python train.py --n_layer=14 --d_model=96 --d_mlp=384 --norm_place="pre" --tie_embeddings=true --init_std_qkv=0.0548 --init_std_up=0.0548 --init_out_by_depth=true --lr=0.00259 --beta1=0.9 --grad_clip=1.0 --seq_len=512 --train_tokens=125200000
Each number is 500 + 50 x the weight over its row's rms, rounded and kept within 0 to 999. Layers, rows and columns count from 0. Numbers have three digits each. The size before them is the row's rms in percent of the matrix's.

# layer 4 MLP down, 96x384, rms 0.141, rows 0-95, columns 128-191
112:494521493531590493524511410451492478618612473537474539535409535505514467527513590573553448515412498535513569507427477503519496550462517506583471536478575496505540570652507472511508457552455560
098:584552448545430511595539502511468500499563426566584452521552466505504586480524424610522459508444458515498457523468485410443463587566509518543511523418467448509496449527506578577543400526524433
102:523484523495552461502568508505490456566543469491523482485487594524555429500613453541536415415569495520435482492498577486554483442506480494569507499459503491568502436473492525529552439563453369
100:469565490603453451481472496466491433503467514549549446563521447450403531519542499519464499561460553462563429498606500597534534514526447524436599500433507478456498461399511512498432478546486423
112:455468486394510500531454560579552595574481542492503498471544464452547447530466485472433502443516497549459476469566502507498505480476503548462445535510436518525585434590552507403478518425534600
109:474638522556532510515545476474583509496557516473580510492527625560514455495480540559471539491523504469512553519463483556575470448485463517486468550558503556510590495535453434552527500412536553
101:515501560529444477438536574504509463496495585498494541516593548432521403509472485488555475402425473602506485608455601515525514484502503570468522457452483487524504439482555484498414510518481439
091:541517553423534521468467554494536340408532508505431423508589433526475464521525446512533594455508467485595476543532464602410479419649536423463590455466522529532455535471463488491459448529542559
104:491522527420464490453498423505571518538405561370570484480517517474553532458539444464513517549554442535488453551542532444435502480469483477440408502421498512531501496573511531417497492611576376
093:476464524507462465486499533464432538572470483492560542533562466535464516470446349482402441456508558503551544440462421369562492490450489460650583405569431451546520444475522448461524477503544535
096:493567547467450498525525395452482546439526460496559438469502463339476497484518499463503511478507596486420538543419624416585459507442438501525519486490458473490523518422495456526545599578560400
096:503486531525488554482453439470454455566477484549386441562366549451480409502496532547448450419495410497479567508469500548557479544530500478501493448451479404518508535399465436528427634514520339
101:495461502547443519504489404521476407589500519514512430485486513515450524552506496442496463512505372559489491461480481533497494541457526466518489522630530476515419503405490467473522600522494516
102:491436507457576592566478467518511464484495509499521522505408476508552530388495540519505516460428506451434543534355473562459521502487473491612509564552528561502449469470543472468451372490468458
111:496529457524486470478514498482493617548439464612525530413363448606482551487491357445447566586486435538515640572485324576488549422502536474530505517516538541506439507452474553568459455467493572
087:543523471566524564440586585546552382533540468403492466516549491430531467479532541545579492596493521590571430587561537493428534562497530530528545452526399470530456458504499489476494517452474558
102:472516477526450528433526488481556486530457474461528537592460529543595549587536538444508545587500514486385489405550498481540516357561458496546428429517452491386568471484452482522604483491484500
064:528472541486499521493521506535510516541519479386484488506478440575483519448510486550476537546478486471585462773493480447523471487477534477454487457505428547484456502506466457496518484490533511
105:475448500393481504518450499535484501508541537455492522472496461414385505525335428495470571569489604503563552518506529543539530391530522479400503435451471450523599485514481446470479504418524517
094:445487481469724496530461441322570442441452517486459516512418467527588536448482534536482536469539588443447459497545619554422489471410527505482470625557527515551541547596473506514555531456554403
091:528498396565591551509437665527509462501479507411470523425488518496454528548499409426451523475522442507599497328454461522542551476533513556565490450542460592496438575479538556543427530526487426
088:466452488553479470485490573446528554557570408525486537503470527501455539474438552528484531569491462434488493632411543572575488455496522528450569496481476485480542435503436497487512550505544496
097:510525446532502516521444518537471582523448585460549535520578471460418499538499454495547453546468526452591475422481500530429555449591472496550530441466464533509454488386487512461490532359492424
116:519542491395402452459504461531496584493517477502523522495449472445600566534534494456464596505524488522494578550489488570490517387572470508482401516432497515493561477554556563537452500598511510
105:535417458494664496570550420501526426489429503520483482490568532526587473464546567542459589532496531454451473504521493483501476539518399529443483504539538503501510514568507505491565555527491409
097:460493528565500538369528491537523506503505434473513511475471366534454433482518624462559497542471474510543479495509533563441516471447562507573469392511477535602488584442512520475565507461490457
116:552481522510459506496495461452548473538501406497446510501529508429470569529508599491448517419535587444535542521551465454459512472547557573455486558491562513522485547522521556390495520506492491
101:504531538507504542490505556458556385539490584444485572564470459651489525477550462500500505498543413453457530496485577440629493512452526443575551442515481555419567418540542386441438454451478562
093:500442514387466410502526540521477541589468496505461487455388545491439497453551517522485509445501440377435592559445548425515444515458525490559488494427487568513521540465469516504452579574494471
097:432426473549403484521484520544448430483568522556543543504538585516572505555452406551547558421482444541520469389451413568519505437423464511478515538470563512466578531463514476508468438379537456
094:601475535416434494500546451519456492479519439492586523524527557499433430513604538534544472495517545525462448485456489405526523628630439536519439500513522516464498446531510563499509592637457493
106:505527478524536557491494493486455463416458471446464440472442590526519485479485668509524506534473480464553296514461544513435530532442495460484544479498459458487500514498507527479582484505478454
098:514446501455605550523585514496454510441490559473493475517549473453490429487458422534460511462494538578443565464569436530463485450376510517548477501478479449466502578536413485485621546372473460
094:522441548475417441592484413481513433501433541544464496520517494450489470464465405426494476395543437569435472485624509529442510494660558452457514576491543524486548439345470478479481538457541593
107:518530454512367557404568480445522550381573454536596473489457428511480496433524596522575438480463560479394490548570517525417533596443483485495531517452483468521388433425544618445452400583427463
089:518522558536510483523428558484469449510510506471475462543481555546530573516477492552564475506579472396436432491477553479607510521401515516496543481554562509504353442532475426476523408442478507
100:523455501484571489589564500422531490600544544464557565522440519438566529504531416501457498416467572589539536460446563517528464523457450474483488602537534543648514494441525537529442543513458514
101:527433470391429480483542476522588518432538508483445504528562501463540555539553412481504476518505516449506631495603504566525500513482471493490470503545530498564430443521517436460464521527486516
094:565533483439429441478543506482515479522508452462498586529438535475513515505543473469517506486507490565486535521495433461520493465502483479597468460491393397517432526578544581532594496472536536
104:504493584380420514438491483431510554477495545464551493448467528643608422409509590450521420494460409539512454559482548494556499422415428511474470522529461545447474529482517545561487547502468434
101:549513600480582592476440478590529581550572504607446499507525501454527490543473463499495493512469540491534585472571518401445455496443541567446469562547525458566560489496558499403452482491425555
098:459578521518563487512479499568439514389503425531642463468492457496507442477535545470541435519526491551535545485463501528539538523517486471491450469484537444605374477498483441532455472556512468
103:444493507479509540479489425449514507442487544444483488504338532521460510466426530501413570502468546443544488445407535475480490486501458529495529465458512588484568507460518525496510460466444580
106:480493418467399464534520389379482526626574465557440525488447508501486484526511335474485467464521502471563524489532525516360496479516481478449467450540503543519573516568505549473529543485488543
098:478504498492490535520482462500455415565435526512478454469625524435459538445444543558488462541446600571454555475475538432401512537516542444536535521475553479511415570487496531453503579516476439
105:526584457459487493541479551515507450598518530568521500456420534527525555480499489516490488512552432573461468480413486597498508541361469474447438567463562560508503509509488470499458490472460543
099:504542461519530519484451438493498463617504485553535613521545551505476504605516514555488472526467550457461525593476498464529475477594514499510503565489539458519509576456499507465499453507454456
096:515440590507601451470521503436521488494468537417498549457420508481451519507456510463457518543486569492503539540473443402405507493497487434516443480522457536500535500493440513509538481415535492
101:488510626549457482467537672586538444405524555512492415501466494500551541577517640523497480520488437514473523489518504427523501534481530508524516472569449623460493469521475491466422536382459410
115:475534450448478474533523500499529516488383448514541485486512484507510530504417412508468593459467492526554649437527444535523503519610530422543546583539556502541434566522521478523479506526521494
100:516491442446498475555442464445513491595541465555548519580434424525449477495505425418528503556427492396584419451501591545370508583521544524502497507462508485506470494451504533463536390630543522
105:498555513519482502499489496423519383550524470555543432565567479532362531555473501511533536559561523400497489491478551527473498492432498504449583649572512471513470472449518542567478476460454511
104:535519558331548480490471537509514559484458386455477503555525588568498503447566447413561532462480458492455426454497631524422530578438461519478471450495421548479516450594493573531540553519560503
105:451520533402483484481509491516494567444547596532496435485495560581489552519514578544475506459507455554522463496416447429545517493517525561499484475567523554406515571549443421544446531533472534
082:484437533432532518463490511538549558479504515416472467578547456492556497508474492555487448514503507555427515597552499472496546427515473448526472503485425446536541481584411519534485476511527412
104:477401485442406427415469499433503508334519511475404492483367613501523515467532600506456452481508458469483461488477516442525449526549480537614484491480444458529479524626436473514463496612466468
097:420498360501438504518510577589468546463503436571488471541585537561519531505489421572507513557523441493482570479475491541508523575554500535492542596522477490506504540556461512615410495495537530
116:529515526467562475656509504585520486550544622535447507497556506529594530521460589477503518552512509527482579509483410529547492452554486509509506569523595562538506616610530497478557561427459468
113:514367485515482529443443531618502572395458533513420475494563483486532489490492579438504551493544475447436496426518518535480537564513483500502451419444471507439505475464464545463450438508510515
097:451530498571501545369523529516423522472458487497559478508460481521488504559456604514428506468486560547500382628397535539507454410542455527550513461457435490501584552542476420550520527615487414
107:537665509527507478453504519540466505471548491479596496463404456435485498520481521534514518554464518498414537584424429490513495511409515472453478542449504397489529465492515490498539363399506554
100:545474534517502536505546510527572506494481507547487486518505466509527513474507519476670481525514484520517492328503518483504523512496502541483489491500532496496475469496714667496514489502483522
103:508546476604605494431511522495503604477525438459530500488504437530547473511557410502447465436544492567496525538448545528518525419497484445588421535484451458495469559536438459485405539575480512
105:519525485541493442584542628508470521621415477508469474476545478545361465458495412510552459531455468492499416488582516532382504471408576456445473552498444482485560566538488543480574596490475559
107:523511511505425514383499532528486474427457544395457517456515523450528457510500619520469502496476510552514515550501412438476512488538501542544601438602405590507507533516565499462434434522476601
099:472494479488431570557522456425459558471447444517511439513469508444416505553533599559560513504486547458481466512556512440554512568507480465455519465491536546354457510434458540453418504497438492
097:572521531548569421506445505540418569635523464491542508410524492395453437585414391512540440359495460608606516495579446491506446590469452496522530518497520518559371488390495484503512540435522493
091:455470483556523536541497456440488612480472615492500424511479524488439507475518466485617408487552524440471479471518557452530476545510527431611516537464556497572490576526504571441435612511515531
106:472515499513494460526510443486518564426561522589462544507556541527528530459490507387523597513547625393480506579504471512557478521607500563435473563539585475383534401424428460543470448506470544
094:478515463392507441577529503541568478583507478483515448530507449522564513449509480544586513519468436459485602496532410474517517534527519483473480486474482531455553499498558542489445543493501492
092:532637508514469566502567536488484470548418594466497547485515499479604468498493552492484541428478480485599548470419429549552501467564480556530549507472452450416525504416533492514508468566531486
082:523504505654450463466547427377531541483497488549465559465467466490573553525469537499486589511512504537468487607502540507482434483492547499453559450510551447529474373550453449436467550491469494
103:540450535548511534553474490649476533462498454400547491511617511485566442492500579526497407446526534570484429544584466491531512418541519583556480480438470463419520518537518515416512512463515517
108:477507547400471511517518557556425498450449546570566510519486476520489448340568392481523427525427430511521473435479401442531515566456472477463506504550572552479504488402524464562547516566511548
098:486430539502460572517431525471483501495455552478453525442498534542460575447439460511438468570526556548505489433532480520463464455461548566493524525472503493456535479481465372463537493491472518
104:507579526483465545571499468512489465454544595572453633437574541538475565560459509512475497516536553559509499473487466480541487505682476523571509565502527536476572468506440439468533427599471477
109:474466485566513514522492459486454484456571530472578473455473471455578515498502496455497503470543512531517469509372483533453523490444498506421479477525488536562467469511447460495448417553494543
098:497471568558553555460427525433534529454488525463525553505535535541471537482527498448513468600479571522450425515480628488563484535472524567453389397486468477459515453524473534496589548498519511
087:501464484518501497647500472381430505400509584511447522537538467508489564525544520453531552497457521501489510303604523444388574486519522446479530491533621554539531476600482543516497511564407459
115:476494503529496529474541500496585542487525506455489496526505493521470469534501533445547539499553491510526499619513511498488523512489549515509534403501470499507477479520605593515518498523561529
109:473520462572574441545502522567505437558480482474542538504506474521480582529538464515486459523486533461518519465459495525453445505391444456558491527586493513439494480519576511553530488516483505
114:498599473573463433534460546545494574511579507559443589432606557459417526490547561587484548604438610446539606434614472386570472618401522476520528518445598445499444548436459453458590601426494547
098:492505458589340480486490581607577459476480428517449543485449408546454462510569428529444518551533492437542389470455442544501529590519524433383417569533566459650484506469511492515710416516473491
098:456541454545488493502432544603434470384534565584479536492511506501536565461472491426529524509507630497429585568586439488487457542578484546441529538495530482504554532559431482563560513452547607
074:534474475539426532488512468404508551516510439537503514488433476528567528493510501614506443557496415528495497584539480453506490558458418451484510571570509485555453556454483498536516507480502530
082:543452519549587557502474466549367491508558475427513386522466524365489456480483558555419454394438425491412578593490451521468489517460483526507503542484491488527485534395434500559488521509501571
097:487433453527603465463487498536496471405493502465554487476520560515458456533401495523470513518543536515531491532492488534542509439489375534507500435414443491394532525476494456494459481460507524
104:504532514591535560493509543470487483560443484492539480484489427585493472486497472548475472524490424478625510486506558455567492517484541510563562493580461459438474521455484524558422410489552514
069:503524504441461496565487559521440501554526543692481468514483463517453494540490494429471562477492576483452443461468557509523544597522477599498532490455627537475540484515510446546502508448581481
102:511485497484533507459449482486495514539451508418462547457502570473584475464464523522574520483495450470490475512503537484440526370520467488606472508497476414492407495489563561510520495518472481
104:470606506543531470603490495503435538578461463562446522492557507449514541538475424446421567508531503507483420349555527538562475498462577485457527586557620461481551542484509488534567484373553505
092:514498533481527435506509436507536516536531481496470513545515478482515447510565499503445502406502500453489460298537463523515502610463501416484435479484466527595482504513538460464565521522564539
108:521469396482518503453488479531503474401465496510532487451513479433515523448517526525508477492536548495480594454593468469515509478544570424477592446508466527381509459431453440513549518474455493
089:553444525503496539437520513450527490400489472489529522451633417517456441594492569412428496499457623489464579587497479488453487437451459458533504413558410435513569497529626477413520541468417611
080:492436508495523498521495479491484503499522558433517556473543436488410518426542435507507510510594559416405451382538458510509419442491508494467459496500512399515487466566536552498481507493548554
111:495507496433640511561463486496454498530487483513547550549547570470512490555434502476437458521491475476477413491453529489551458423494504530392496494528559528609489423431468424627422521456561575